From a checkpoint of a small transformer trained on Wikipedia: 75.4M parameters, untied embeddings.
Each number is 128 + 32 x the weight over its row's rms, rounded and kept within 0 to 255. Layers, rows and columns count from 0. The size above them is the row's rms in percent of the matrix's.

# layer 8 MLP up, 1728x640, rms 0.0403, rows 672-725, columns 128-255
size [101  98  97  96  98 106 103  93 114  98  99  94  91 107  95  94  89 103 107 103 100  96 103  97 102 102  99 107 100 106  98 106  92  95  98  91 103  96  92 104  90  92 100  91  95  97  96 100 102 104 105  92 114  97]
[[131 129 115  98 110  81  95 134 121 108 150 143  89  79 110 172 108  66 200 157 133 142 148 151 154 113 113 139 157 113 128 127 190 108 167  96 183 100 137 158 134 141 143 104 100 137 182 226 117  98 111  97 123 143  84 106 159 117 136 149 141 151 164 128 126 110 140 209 147  84 133 155 125 171 120 155 132 126 113  58 158 188 119  84 137 107 126 143 168 150 113 140 105 128  60 109 112 156 122 129 102 143 169  99 153 129 139 125  97 129 126 145  82  68 151 127 118 149 127 136 123 136 189 127  82 147  81 149]
 [106  93 149 127 106 123  96  96 113  87 138 114 158 124  92 140 148 118 114 177 196 101 143 151 138  23 109 145 137 138 147 144 106 189 153 133 125 147 124 139  86  57 165  82 127 102 130  93 136 146 143 110 108 162 157 159 158 167 150 156 129 145 217 131 177  96  82  89  93  98 124 105 116 110 110 136  98 172 131 200  89 101 199 148 115  86 179  85 167 120  60  65  88  68 126  76 117  92 141 119 113 173 103 155 147 121 143 129 125 164 113  85 159 121 114 133 146 111 123 110 128 132 110 164 120 146 107 163]
 [148 186  85  77 187  79 185  80 167  55 141  98 151 123 152 139 150 139 147  82 131 163  85 219 132 139  64 121 123  75 133 172 120 110 134 141 127  94 165 121 154 132  78  98 123 108  86 169 168  88 147 125 158 129 181 244 147 114  85 185 172 121 108 101 138 103 154 123 128 146 123 114 144  91  93 122 115 158 150 137  78 115  52 187 179  88 183 175 103 146 133 113  90 131 105 129 158  69 165 125 115 146 151 106  43  45 123 125  90 126  56 100 146 151 106 128 121 178  45  87  95 108 140  86 129  99 158 101]
 [120 115 102 150 150  96 128 110  91 174 146 105 119 150 133 112 189 110 122  91 105 151 171 130  95 114  95 113 119 123 158  88 138 193 139 151 195  77 124 114 103 130  89 115 148 111 201  34 126 151 145 204 100 122 137 120  94 142 147 119 136  84 128  78  71 132 105 117 146 109 141 104 142 140 140  75 116 152 127 181  72 102 127 130 181 100 190  87  81 101 130 135 132 125 122 116 115 116 144 121 125 107 101 147 178 126 209 117 152 143 119 118 116 190 114 176 125  54 138 180  79 151 142 131 153 118  98 175]
 [105 140 104 150 172  96 119 109 152 204 122 126 122 136 115 141  77  57  78 114 103 113 154 108 116  73 137  55 131 216 128 137 146 144 192 197 136 172 140  85 123 125 104  92  76 190 134  83 135 124 136 149 106 112  57 136  83 117 135 168 216 117 122 140 131 128 137 127  79 119  93 182 115 116 113 134 203 135 125 122 120 158  83  85  93 168 157 127 136 134 218 197 140 171 106  99 137 156  90  52 136 140 138 109 133 154 152 162 168 101 138 157 190 142 172 244 102 107 126  99 150  98 126 141 116 113 141 140]
 [125 152 108 126 144 110 168 224 162 135 115 147 161 122 113 153 125 123 125 177 144  99 105 120 191 177 131 118 142 128 101 118 125 141  89 130  98 133 186 109 154  58 140 126 139 105 118 155 122  82  93 147 161 120 130  97 156  87  91 210 115 119  87 125  67 123 130 121 114 167  80 125 136 110  98  72  45 125 116  85 123 137 108 110 140  71 207 135  69 176 154 154 133 128 157  77  98 169 155 111 106 162 146 177 119 170 119 167 145 110 121 113 136 154 106 174  69 118 179 123 124 109  96  60  68 131 134 100]
 [154 120  74 148 166  92 128  93  86 115 153 108  78 149 128 101 176 118 196  93 179 114 176 210 160 134 174 112  96 126 147 106 127 114  90 116 107 154  96 125 162  88  73 132 156 209 161 143 161 167 129  98  72 133 125 161  53 116 127 103  82 125 124 152  91 162 146 153 120 136 161 114 179 153 163 162 150 153 110 112  93 145 122 179 131 108 122 166  73 149  99 102  91  94 132 128 138 131  81 147 126  87 143 126 148 135 195 137 106  86 160 130 154 140 171 151 149  90 144 116 164 135 121 129  79 130 151  83]
 [ 45 158  79 123 173 141 141 128 126  85 113 158 123 205 165 158 136 162 122 250 108 127 133 141 148 135 129 145  95 144 125 155 138 112 125 122 122  56 104 102 171  80 112  89  84  72 130 137  99 144  59 110 118 130 116 169 150 171  93 146  97 144 149 113 117 133 114 136 114 119 169 108 127  85 139 138 146 143 104  77 123 140 101 135 146 126 164  79 123 113 171 155 137  93 129 169 124 157 103 206  81  93  94 166 161 149 187 103  66 117 140 136 151 132 140 161 113 216 112 168 172 142 233 106 111 101 140 117]
 [127 121  19 125  96 117  78 148 111 108 126  96 187  98 136  99 103 103 120 169 112 173 146 135 106 157 109 222 116 132 159  88 126  87 127 173 118 114  82 134 110 177 140 134  91 163 172 161 147 110 159 139 177 103 123 140 138  67 140 100 119 126 136 149 142 107 125  61 114 129 129 226 118 153  75 152  78 108  80 105 127 106 164 188 114 106  95 128 129 149 150  94 123 126 103  59 101 132 108  98  85 145 102 116  88 128 162 149 144 107 127  97  74  93 147 153 183  91 169 110 169 162 128 129 150  89  87 198]
 [149 126 113 151  62 162 198 164 154 129 102 100  89 132 148 189 163 145 166 131 128 129 146  95 157 125 115 121 146 143 144 169 150 112 109  95 147  53 116 153 118 108 149 100 114  88 135 120 139  71 114 189 133  85  84 138 142  94 153 197  88 161 153 158 148 158 162 166 108 124 149 152 113 155 114 151 122 113 167 118 109 112 119 110 146  95 118 141 137  83 144 119 137 109 142 127 115 152 130  67 116 131 158 120  85  92 123 131 108  69 147 122 134 136 107 122 104 122 153 121 134 136 129 109 157 119  87 137]
 [ 89 170 143 185 155  96 127 113 162  99 102  80 145 145 136 174 142 105 136  93  98  80 164 144 106 128  81 134 162 112  91 141 159 151 234  96 114 122 145 111 132 109  76 118 113  94 112 104 151 135  95  81 153 166 125 124 131 188 154 130 174 123 165 190 111 118  88 139 156 104 101 130  76 155 140 180 162 134 197 129 110 136 119 160  74 146 152  87  97 105  94 135 124 167  51 125 165 102 123  29  74 125 101 136 167 119  89 164 104 127 119 104 106 119  99 153 109 134 166 137  81 111 143  99 132 150 102 145]
 [155 187 129 168 127  69 144 163 156 115 121 165  91 149 120 223 132 138  83  95 118 115 100 134 140 192 139 125 161 113  80 122 102  41 136 168 158 146 160 153 108 143 101  73 126 152 141 151 195 125 134  98  60 191 148 145 147 185 208 118  94  89 131 128 137 107 109 151 149 145 200 176 180 110 139 175 121 157 168 106 100  93 150 144 115 113 120  87 101 177 115 137 129 112 126 193 149 136 123 100 135 155 118  86  84 115 125 117  84 102 146 112  99 151  97 135  85 145  96 160 100 119 189  69 132 102  95 132]
 [123  94 139 143 165 126 140 101 115 100 151 158 136 166 151  69  54 107 114 156 121 179 152 186 129 160 157 127 121 139 119 119 127  83 145 111 102 124 111 109 172 171 106 134  97  85 139 152 136  91  93 157 157 116 116 117 152 122  77 144  66 131 180 135 170 122 114 115 133  77 133  85 154 142 100 173 133 132 132 123 100 122 120  98 135 130 152  86 204 166  35 146  45 111 141 198 118 122 126 154 208 126 161 159 102  76 133  87 137 149 106 168 122 133 112 134  93 136 130  83 128  94 129 121  88  86 167 130]
 [129 163  86 102  87 133  26  97 205 149 160 131  95 173 166 166 121 125 123  93 143 103 106 113 117 105 139 214 155 153 163 148 116 135 129 181 134  96 165  92 177 137 133  92 190 124  59 124 179 162 120 160 180 140 106 180 188  92 127  98 130 141  59 139 100 109 155  43 165 108 138  76 104 101 121 145 136 131 118 128 116 118 167 132 133 159 130  98 126 178  76 163 159 110 159 102 132  65 142 138 118 116 153 155 198 121 129 128 136 145 139 131 129 156  85 142 157 116 154  81  87 117 147 121 153 128  87  92]
 [158 125 192 155 169  89 139 163 143 133  58 110 109 141 141 154 144 121 112 168  96 137 161 133 116 133 100 125 160 115 153 106 124  73 165  64 149  83 167 116 150 140 138 151 164 111 232 164 168 118 102 100  97 113 118  84 126 133 160 111 168 166 150 160 148 116 114 104 147 158 165 112 137 189 171 177 127 154  80 145 126 131 115 124  93 116  82  40  80 128 132 139 141 129 111 101  85 239 125 184 117 122 113 132 136 149 168 166 121 105  31 126 180  95  91 133 104 128 115 139 150 100  72 141  90 108 148 160]
 [142 140 154 130 125 100 114  63 152 157 193 117 135 192  59 144 193 146  89 186 146 123 123  59 127 144  59 111 170 110 117 162 183 100  91 147 128 114 160 111  98 149 104 104 107 105 193 159 168 106 115 132  62 164 134 155 142 136 170 172 125 150  85 130 185 102  82  94 187 110 116 102 101 113 103 121  84 117 102 103  72 174 177  52 178  81 124 127  85 151 156 113 195 104 107 123 138 101 125 200 113 127 103 149 169 106  76  70 142  47 182  98 127 127 110  94 110 131  78 140  83 179  68 159 121 159  75 111]
 [132  72 154 161  89  99 123 186 180 138 176  88  81 198 166  93 113 157 124 104 106 180  63 174 171  97 129 125 135 180  95 144  73 107 130 131 126 150 118 167 135 138 129 121 189 111  88  81 117 160  83 116 142 148 189  99 140 163 119 142 113  98 192 132 143 134 149 136 161  86 120  79 140 118  89  90 137 140 150 116 124  95 150 118  76  78 117  89 135 117 129 129 158 112  76 129 174  75 112 120 174 111  94 156 115 183 111  95 145 203 141 140 115 159 161 186  93 133 151 135  75 161  99 103 114 142 163 156]
 [116  94 136 160  98 120 158 171 143  87 145 119 162  80 129 106 174 151 174 106  95 160 156 134 144 137 182 127 185  95 130 140  88 179 114  78 231 147 129 166 107 124 109 109 100 141 147 120 155 159 190 116 161 161  94 194 143 109 142 153  99 102 116 151 155 155 112 156 205 122 110  99 144 105 161 122 144 138  95  97 110 115  99 122 100 119 133 122 161 130  80  52  99 175 162 134 117 147 147 180 101 183 176 113 131 130 127 117 118 126  55 125 173  84 164 124 119 187 133 122 140 188 125  91 144 160 119 107]
 [135 116 145 145 170 111 108 186 172 163 153  88 115 121 116  69 182 127 141 106 146 135 131 221 181  89 163 176 151 131 135 136  74 153 128 180  81 167  86 152 168 124 151 132 146 157 155 127 117 129 121  99 130 167  91 114  67 132 141 124 118 153 176 111 118 142 102 153 145 137 127 150  91 140 152 108 105 171  94 132 113 102 130 107 121 143 170 158 122 135 122  87 200 160 156 138  87  74 137 142 117 139 135 133 143  75  80 130 127 140  99 164 142 141 104 129  88 115 137  54 135  80 146 136  96  74 122 133]
 [162 197 111  98 165 130 134 149 172 136  97 152 112 135 114 133 105 193 161  94 111 130 159 105 160 135 121 147 171 145  78 149 121 129 149 122 141 128 113  90 138 129  83 138 145 106 133 119  83 123 151 126 107 143 122 183 125 140 130 137 121 105 164 114 108 134 113 196 147  73 136 145  97 171  92  97 153 116 128  82 173 136 136 167 150 128 142  91 144 141  94 101  72 101 127 116 143 112 112 179 172 118 198 164  72  88 138 117 139 157 116 135 180 113 201 122 217 120 140 109 122 159 134 138 145 116 147 120]
 [146 144  93 153  92 180  68 103 129 119 140  99 123 165 155  62 135  99 193 113 166 101 104 138 149 110 160 124 124 170 108 168 151 113 113 143 141 124  71 141 117 121 129  92  96 111 124  86  95 102 102 115 146 146 160 169 138 103 132 119  67 121 119 126 128 154 165 134 118 154 101 162  95 175 157 135 126  97 123 136 127 166 131 152 142 140 138 128 113  89 148  88 194 102 179  74 133 141 170 140  81 145 156 142 137 136 110 113 131  95 156 131 126 128 145  87 100 131 154 102  99 120 121 140  69 131 176 102]
 [116 149 172 124 125  96  99  84  68 105 155  99  48 121 140 124 165 118 151  57 141 189 123 117 117  81 127  64 126  98 122 142 146 120 131 162 117 153 154 144 107 158 180 141 103  68 114  65  96 134 142 179 168 165 153 114 138 141 131 175   4 134 175 166 116 125 129 181 141 133 131  97 167 124 107 138 129  68 103 198 102 151 181 139 114 194 141 106 119  57 114 129 120 124 109 116 177 121 109 201 155  89 109 145 143  89 184 131 145 136 134 125 104 154  86 189 101 143  90 176 114 176  99 149 138 165 157 119]
 [112 149 102 110 145  98 111 120 150  62  78 119  66 165 109 153 143 134 124 167  74 118 116 175  98 107 126 120 157 150 121 168 125 163 101 135 121 102 136 126 127  71 138 152 118 198 125 121  85 174 136  96 180 148  84 142 131 122 135 114 122 166 157 116  86 117 118 135 127 138 179 131 180 112 102 133 159 146 112  24 134 135 190  92 119 126 128 167 121  87  81 101 121 111 154 120 161 145  62 121 145 129 141 124 123  75 116 144 115 112  81  95  83  47 111 111 128  73 175 140 137  70 159 103 104 168 129 168]
 [126 113 126  55 132 174 133  49 134 147 172 117 148  50 155 110 145 178 120 126 131 109 146 131 125  92 138  98  86 156  76 136  87 108 135 117 142 121 133 101 155  71  90 194 138 162 115 171 134 129  83 112 115 151 194  75 144 157 165 149  96 129 121 130 139  78 133 102 112 115 105 162 134 139 167 165 140 101 175 148 137 138 126 129 134 148 167 138 185  63 214 138 138  71 118 121  93 142  93 144 153 134 168  95 158 146 143 143  95 101 140 176 159  91 168 124 147 102 131 138 140 110 105 187 165 140  84  64]
 [164  78 131 129  91 195 119 128 146 107  97 178 123 112 141 222 129 140 150 113 178  78 108 153 158 127 142 129 160  82  85  92 133 127 108 163  78 155 138  88 128 155 118 110 184 169 113 135 126 106 139 115 124 144  75 150 167 116 141 153 103 158 142  88 122 107 103 184 209  69 161 130 192 140 135 167 142 153  92 140 163 162  89 123  95 137 103 146 191 118 112 129 166  69 114 142  73 108 164 130  99 142 101 123 167 102  88 152 113 200 124 169 156 167  96 138 159  55  95  98  96 166 144  97 164  88 118 155]
 [ 75 151 164 133 134 129 101 120  97 117 140 158 169 147 125 164 169  84 154 124  93 135 189 191 108 122 159 112 118 147 101 145 167 165 139 114 198  31  95 109  89 144 205 128  52 164 115 109  75  95 116 150 142 100 121 124  54 153 146 165 132 156 157 108 118 139 173 172 118 117 149 153 187 119 196  94 133 150 136 189 173 106  99  83 133 114 154 115 123 147 121 130 147 131  92  75 124 104 111  98 110 133  78 154 148 181 103  85 117  83 117 147 117  98 109 169 167 124 143 154 133 109 137 111  96  87 119 129]
 [139 122  79  91  72 118 133 146 208  78 149 179 121 157  95 175 203 132  70 121 105  91 110 199  99 129 132 105 167 101 109 166 122  74 107 135 207  77 110  96 131 110  84  71 109 143 146 158  84 170 132 134 143 169  93 109 133 108 140 116 146 119 141 138 156 121 102 101 135 139 151 159 121 147  96 123 137 123 144 103 166 131 135 144 135 123 140 129  69 178 134 129 130  97  79  84 124 159 168 140 127 100  91 155 143 111 134  99 104  91  97 107  88 121 128 159 126 122 166 134 117 149 146 132 110 164 138  71]
 [113 138  93 178  96 126  96 147  99 102 144 118 116 142 128 135 135 144 178  94 123 176 138 115  95 117 118  93 173  91  99  98 134 175 138 168 136 120  65 140 170  76 189 144  89 116 173 159 103 115  99 180 111 100  62 140 104 145 124 186 115  99 183 183 137 173 158  99 141 114  96  76 136 115  92 107 142 105 162 165 130  94  80 145 134 167 132 178  89  76  61 119 120 135 143 112  80  97 120 112 152  90 165 129  97  42 148  96 107 139 157 156 103 133  71 110 171 126 109  98 129  87 123 115 125 211  75 167]
 [ 89 129 201 164 128 142 150 142 164  60  97  90  94 133 103 157 109 159 182 131 137 142 141 108 181  92  84 110 147  97 114 179  98 102 160 108 105 181  97 192 124 111 150 145 146 196  91 130 112 114 137 151 136 103 121 173  93  93  90 121 146 135 211 131  89 125 195 105  85  75 151 127 105  96 136 134 148  86 159 126 121 152  46 129 103 120 152 103 122  86 114 127  70 117 138 141 166 106 122 165 135 108 121 129  98  90 115  76 106 126 143 124 116 137 107  99  89 171  58 158 142 128 125  99  98 103 145 107]
 [188 101 155  70 155 128 170 116 115  94 149  77 135  66 130  99 114  85 132 132  85 124 103 110  81 193 167 137 133 156 149 116 138  93  81  89 141 131 138 180 134 130 174 107 193 120 106 135 103  90 176 134 116 120 135  72  94 121 174 105 164 171 150 153  93 120 141  60 101 115 204 161 102 154 103 124 181 105 108 132  91 133  82 102  72  71 125 146 115 103 129 119 105 148 114 107 152 179  87 104 133 126 131 141 117 162 146 118  89 181 142 118 187 135 119 119  93 133 167 138  93 145 156  88 107 150  52 153]
 [141  93  63  90 121 126  95  86 115 130 169  92 147 139 112  91  78 104 142  99 100 139 152  51  86  70 113 108 198 168  99 136 101 119 148 197  55 128 132 132  81 109  90 133 154 160 145 104 175 104  89 141 109 140 137 148 130 152 101 133 105 134 126 163 157 148 107 126 129 146  61 125 142  96  67 141 128 138 159 113 135 135  84 102 115 146  81  77 153 104 157 109 112 168  95 105 131  83 175 164 136 131 154 127  70 119 120 157 155  69  81  92 158 144 180 150 121  96 172  94 129 102 107 184 128 105 166 114]
 [137 147 141 159  92 120 172 109 117 161 101  65  94 150 100 163 122 144 112  83 145 140 128  98 171 141 126  80 152 152  68 118 151  93 111 125 160 112 122 204 134 141 128  80 116 125 114 137 137 161 138 158 107 147 196  77  93  81 132  97 136 130 137  77  74 106 171 115 131  46 145 100 125 115 111  83 146 137 158 181 106  89  87 151  80 123 107  89 109 125 135 119 147  98  84 100 173 130 124 175 185 128 195 126 120 130  60  51  79 167 122 117 100 109 161  99 157 157 129  95 121 150 144 146 228  99  84  61]
 [138 102  64 112 166  91 145 125 119 112  88 106 160  55 164 207 110 123 152 106  77 100  95 120 122 123 115 153 111 158 104 144 119 115  76 168 130 136 114 100 136 162 114 136  78 156 135 125 109 103 137 103 134 181  91 113 141  85 117 161 112 150  83  66 157 104 155 164 101 170 113 136 136 108 155  51 192 132 118  83 186 164  86 141 142  95 105 152 164 113 184 141 105 154 177 129 137 162 118 152 105  64 146 117 112 116 150 127  72 105  79 170 147  95 221 115 130 173  87 125 108 124  89  82 117  92 140  47]
 [100 175 135 156  92  83 150 134 172  94 139 126 164 120 148 199 127 131 123 120 134 164 195 130 114 102 168 138 132 163 170 160 190 162 123  91 155 142 135 154  99 142 106 158  77 135 150 145 132 118 127 167 128 130 133 118 138 179 146 137 145 158 150 165 131  90  96 157 115 112 116 158  82 143  66 101 138  97 139 105 156 168 158 152 144  94 158 134 123 102 120  84 125  76 108 127 122 156 108 134 128 181 111 139 186 156  79 101 103 124  67  95  92  46 126 165 146 149 129 133  98 175 131 157 106  96 113 140]
 [179 142 153 132 150 134 114 129 170 118 136  87 130 147  72 156 151 116 150  98 210 106 124 113 151 155 211 132 144 134 126 144  74 181 145 198 146 105 110  85 146 105 147 131 116  82 122 143 146 118 174 120  92 114 184 106 104 133 127 143  72 124 123 131 109  84 128 161 121 106 112  96 127  90 133  64 112 124 119 108  56 155 152 106 155 165 108 156 179 101 106 171 175 119 121 141  67 162 120 103 120 131  77 134 118 135 175 171 146 122 126  81 111 159 115  61 135  90 142 196 122 135 113 147 100 165  55  98]
 [128 105 118 128  87 126  97 117 157 164 166 103  91 172  82 120 166 136 100 103 145 150 143 158  85 100 113  99 167 154 159 130 113 107  92 107  76  96 142 137 137 150  92 155 109 145 168 129 122 142  94 147  89 141  84  86 167 167 152  69  88 107 145 170 101 133 146 171 108 133 115  80  97 117 178 131  77 126 140 169 101 131  77 116 119  96 127  99 124 122 145 124 156  87 148 141 134  94 138 145 134 134 182  94 164 182 174 157 141 166 123 122  83 102 135 192 134  88 147  75 100 102 149 194 165 169 118 114]
 [154 132 185 105 154 160 147 135 180 158  64 162 106 166  95 124 125 156 134 175 141 114 126  92 106 124  95 149 124 135 124 109 123 146 112 108 185  38 111 129 149 130 122 172 173  84 126  96  48 104 119 152 142 140 118  93 131 151 186 109 101 120 151 156 119 152 162 121 137 190 107 100 124 108 144 155 165 104 134 124 117 122 110 172 106 165 140 132 118 109 121 126 134 171  90 126 127  81  96 150 142 110 147  94 145 123 156 122 125 135  94 130  84 124 140 148 134  98 162 107  47 147 112 140 143 147 126 191]
 [163 126 108  81 115 147  95 170 158 128 126 160 130 122 137 120 139 117 153 137 100 119 124 115 113 155 148 103 127 109  65 128  89 114 136 122 156 149  98 120 174 157 104 121  88 181  87 144 123 112  85 135 220 155  90 132 170 123 112 114 141 153 109 169 137 181 135 146  98 110 144 132 168 116 135 109 176  95 164 125 139 121 112  97 124 153 130 168 110 101 169 158 164 141 140  96  60  94 117 126 111 116 105  93 209 107 150 119 107 100 147 163 126 115  80 165 119 166 173 161 119 189 109 103 150  49 127 199]
 [191 166 135 177 134 156 102 174  96 127 102 141 154 121 139  98 153 168 164 122 120  83 155 103 129 192  81 172 172 138 142 136  53 111 161 208 129 107 112 174 100 111  79 148 143  73 142  88 160 146 118 123 108 203 145  72 127 117 110 144  66 120  93 127 111 156 106 147 137 151 157 126 125 115 104 120 153 111 178  78 121 135 154 134 102 170 116 147 154  82 103 177 153 164 169 137 131 117 111 110 122 137 109  89 178 150 132 127 127 139 127 134 108  89  88 100 120  76 114 178  99 174 133 160 136 141 141 107]
 [119 131 198  89 148 171 130  73 117 156 164 100  89  93 134 165 111 150 147  99  92 135 130 178 149 163 135 120 126 104 119  93 127 115  52  66 169 131 134 124 134 128 117  96  98 139  66 146 106 164 125 142 176  59 124  94 131  92 170 153 160 142 148 149  98 153 113 128 122 145  77 102 142 104 131 179 123  95 124 104  61 158 123 125 110 142 123 136 105 137 134 112 135 113  98 138 160 196 139 120 176 102  97  67 150 134  71 125  88 120 134 101 138 124  91  67 128 132 125 144 119  68 108  66 134 153  92 112]
 [150 109 132 101  62 158 104 138 101 184 153 126 160 140  80 168 157 175  95 141  83  67  79 195 122 181 197 119 160  85 137  98  88 139 135 124 134 118 170 111 137 102  66 125 137 105 111 143 146 117 135 125 200  86 193 138 150 202 152  77 131 129 183 191 115 142 196 152 130 141 130 140 142 147 145  89 135 106 130 123 135 124 119 161  86  85  66 119 156 102 115  89 139 147 126 137 102 124 148 114 121  71  91  99 148 168 117 148 145 110 113  67  82 123 136  97 116 147 147 132  48 150 133 103 109 128  82 165]
 [190 115 126 132 119 120  55 109 107 161 137 137 145 169 194  54 164 143 128 129 132 172  72 103  94  41 154 161 118 129 109  90  84 155 145  94 113 142 143  77  89 149 117 129 173 128 147 131 137 151  94  88 130 157  91 111 169 156  62 126 108 123  74 142  78 136 139  69 119 146  99 112 155 158 203 135 113 138  81 170 107  87 101 157 122  57 100  99 144  72 133 127 105  16 141  84 116 137 166 123 121  89 118 102 145 177 138  85  92 149 119 128 144 151 108 180 124 168 139  96 208 150 101 109  95 158 150 117]
 [120 127 119 121 118 133  98 128 104 108 122 140 111  97 154 147  96 167 124  71  84 118  78 139 148 186 167 162 175 116  83 154 176 138  82 151 160 116 139 146 127 154 145 125 128 137 112 129 155  86 216 142  69  57 155 106 184 110 122 117  81 173 174 141 124 132  89 107 203 121 174 138 177  37 110  91 103 134 128 103 126 137  68 185  90 189 145 130 143  70 129 166  92  89  81 168 128  91 112  93  95  73 129  87 125 135 124 189  97  83 109  91 122 164 138 148 110 106 106 153 117  98  99 182 146 142  87 164]
 [ 87 129 190 119 176 125 171 126 149 100 140 137 111 109 112 167 135 159 102  99  92 102 181 146 124 127 132 103  70  63  46 129 160 134 171 134  92 113  99  86 159 137  84 191  82 127  86 190 126 135  59 125 131 156 156  79 126 110 108 115 130 167 134 130 144 119  76 142 119 156 153 217 139 114 121 188 117  92  84 190 167 153 117 101 142 158 130 100 107 169  92 121 150 116  99 127 109 165 176 140 121  98 128 165 120 115 153 171 118 139  84 106 156 134 128 166 146 141 179 147 177 124 156 130 147 150 135 140]
 [ 69 154 158 147 142 134 188 144 138  50 141 106 179 156 163 119 169 136 142  86 157  72 115  86 150 141 165 118 101 143 136 127 114 164 132 143 127 100 119  81 133 135 186 115 105 140 140 189  92 124 129 203 132 114 113 137 121 141 100 140 184 138 144 140  97 135  91  59 155 143 116 131 142 156 140 148  48  85 135 106 163 118 136 123  99 158  66 189  90 138  73 134 115 126  65 105 184  70 218 154 128 203 116 135  84 122 142 103 137 163 147  98 102 190  95 144 135 175  90 100 137 134 172 166 172 136 170 127]
 [111 138 139 164 130  96 129 122 181 131 142 166  49 115 121 151 110 157  86 125 117 152 156 111 106 143 143 123 133 140 114 109 111 155 112 142 110 123 147 101 165 111 176  75 132 144 154 118 128  98  64 156 141 140 104 150 105 137  90 151  94 101 128 197 100 109  94 142 121 170  81 161  99 164 121  94 122 133  87 127 117 128 157  98  95 151  82 120 116 108 168 116 115 124 129 147 118 172 186 119 159 158  82 174 139 166 131 144 148 178  93  96  73 136 149 130 113 134 130 126  93 136 179 140  82 119 170 105]
 [213 121  51  85 143 109  74 163 100 166 118 147 173 112 142 154 110 160 119  94 137  84 153 161 118  96 106 152 114 128 153 153  99 133  89 134 146 106 109  82 165 160 164 121 116  72  77 145 119 122  48 110 115 146 147 115 172 150 138 108 113 144  99  95 134 133 130 143 156 114 180  78 109  71 135 111 101 116 159 133 132 109 140 165 150 118 153 103 143 135 125 103 136 129 136 106 170 108  87 116 126 181 207 142 160 145 155 127  90 105 103 116 154 135 153 117  96  97 122 144 132 150 135 102 129 110 128 112]
 [112 136  97 112 181 157  88  90  96  58 152 107 132 102 121  87 106  97 122 159 146 117 149 150  68 165  98 131 163 194  61 117  65 132 175  80 138  66 117 151 147 140 140 131  96 107  73 142 183  72 101 154 112 155 130  89 147 133 119 100 121 186 121 137 112  95 137 157  86 174 129 144 126 137 137 129 150 109 127 153 165 144 114  56 139 124 136  80 103 117 144 179 145 126 146 122 118  29 133 179 121 104 134 138 122 124 154 195 103 130 158 161 109 127 126 115 171 159 100 148  78 152 144  98  84  90 131 130]
 [128 115 156 131 118 110 119  25  67 136 129  99 134 157 148 129 159 208 129 142 130  52  35 100 131 121  98 151 165 163 100 154 184 141 176 125 110 150 151 140 117 129  64 166 130 109  50 175 159 134 149 105 125 155 159 117 116 163 125 101 164 148 111 186 124 149  86  71 112 122 183 139 115 153 134 156 164 127 169 128 125 142 179  99 150  97  97 179 137 151 165  96 186  87 114 137  89 126  93 125 130  78 117 115 133 169 158 111 172 103  92 108  71 109 134 153 158 130 162 100 168  93 140 134 150  93 134  98]
 [133  81 165 174 151  98 153 115 162 224 125 131 125 111  55 182 134 121 225 138 146 160 128 127 125 113 131  97 140 114 131 115 102  96 133 110 101 152 145 141  89 102 204 142 124 158 122 125 132 156 193 159 124 112 142 146 110 131 113 229 160 139 192 127  91  79 157 161  97 113  95 175 112  71  90 127 189 118 145 165 117 105  79 119  91 169 118 121 115 101  77 132  79 121 171 175 152 161 183 152  82 148 155 116 126 165  72 115 191 111  61 128  86  95 136  98 147 108  80 165 125  97 114 150 134 175 205 127]
 [ 99 150  68 125 115 220 150  72 160  78 149 135  58 130 115 151 105 157 139 143 131 123 167 127 134 116 164 158 151 156 150 115 127 147  88 132 156  51  92 163 167 135 109 139 128 153 134  82  88 140 125 141 125 158  93 131 105  82 146 128 104 160 101 126  44  86 117 123 180 173 153 103  46 177 107  87 182 164 127 175 150 121 151 120  61 151 146  84 156 127 145 162 126 117 121 127 140 209  96 153  94 143 127 129  69  84  89 167 111  57 124 157 118 118 154  88 154 112  50 147 156 152 162 178 147 134 157 148]
 [105 171 107  91 114 123 111 103 151 106 174 139 161 107 155 144 109 144 127 117 134 128 108 135 128 170 116 129 127  96 107 169  94 179  99 129  95  51 124 136 136 123 118 177 159 159  83 152 145  36 165 137 164 125 102  71 143  98  87 105 107 106 193 164 109 108  90  75 153 146  64 122  98 153 106 148  95 181 101 100 119  68 138  95 116 132  81 107 165 146 164  96 137 157 127 109 141  93 150 152 103 196 102 180 100 107 119 126 149 127 101 150 176 129 148 134 192 149 120 153  74 102 178 156 131 165 133 132]
 [161 135 154 116 131 104 122 129 165 117 148 125 139 134 167 100 171 145 113 142 144 191 144  63 165 113 157 105 108 134  44  80  98 129 109 162  72 161 171 149 120  87  80 111 116 112  72  97 143 105  73  64 146 156 100  90 142 168 104 116 157 133 111 154  50  67 177 131  79 143 162 198 147 111 153 146 107 152 182 167 100 161 138 139 175  90 129 138 149 132  79 137 166  97 123 127  97 162 132 167 127 182 113 147 172 112 111 164  78 128 185  72 108 145 161  43 110 105  83 157 169 181 150 126 128 189 121  29]
 [ 78 122 153 115 124 124 124 137 129 117 151 117 143 140 135 101 124 142 159 173 167 134 166 127 106 120  70 162 147 165 149 124 149 137  92 106  76 118 123 125 101 161 141 122 116 211  93 141 153 118 131  87 132 159 106 126 113 177 139 114 136 129  98 160 133  79 184 109 108 128  68  94 140 125 116 144 154 173 154 116 167 143  89 137 141 138 156 124  86 119 165  67 127 124 152 121  84 151  58 151 122  94 110 109  74 120 133 124  88 117 121 190 140  91 159 143 134 123 159 140 127 146 145 113 120 108 146 145]]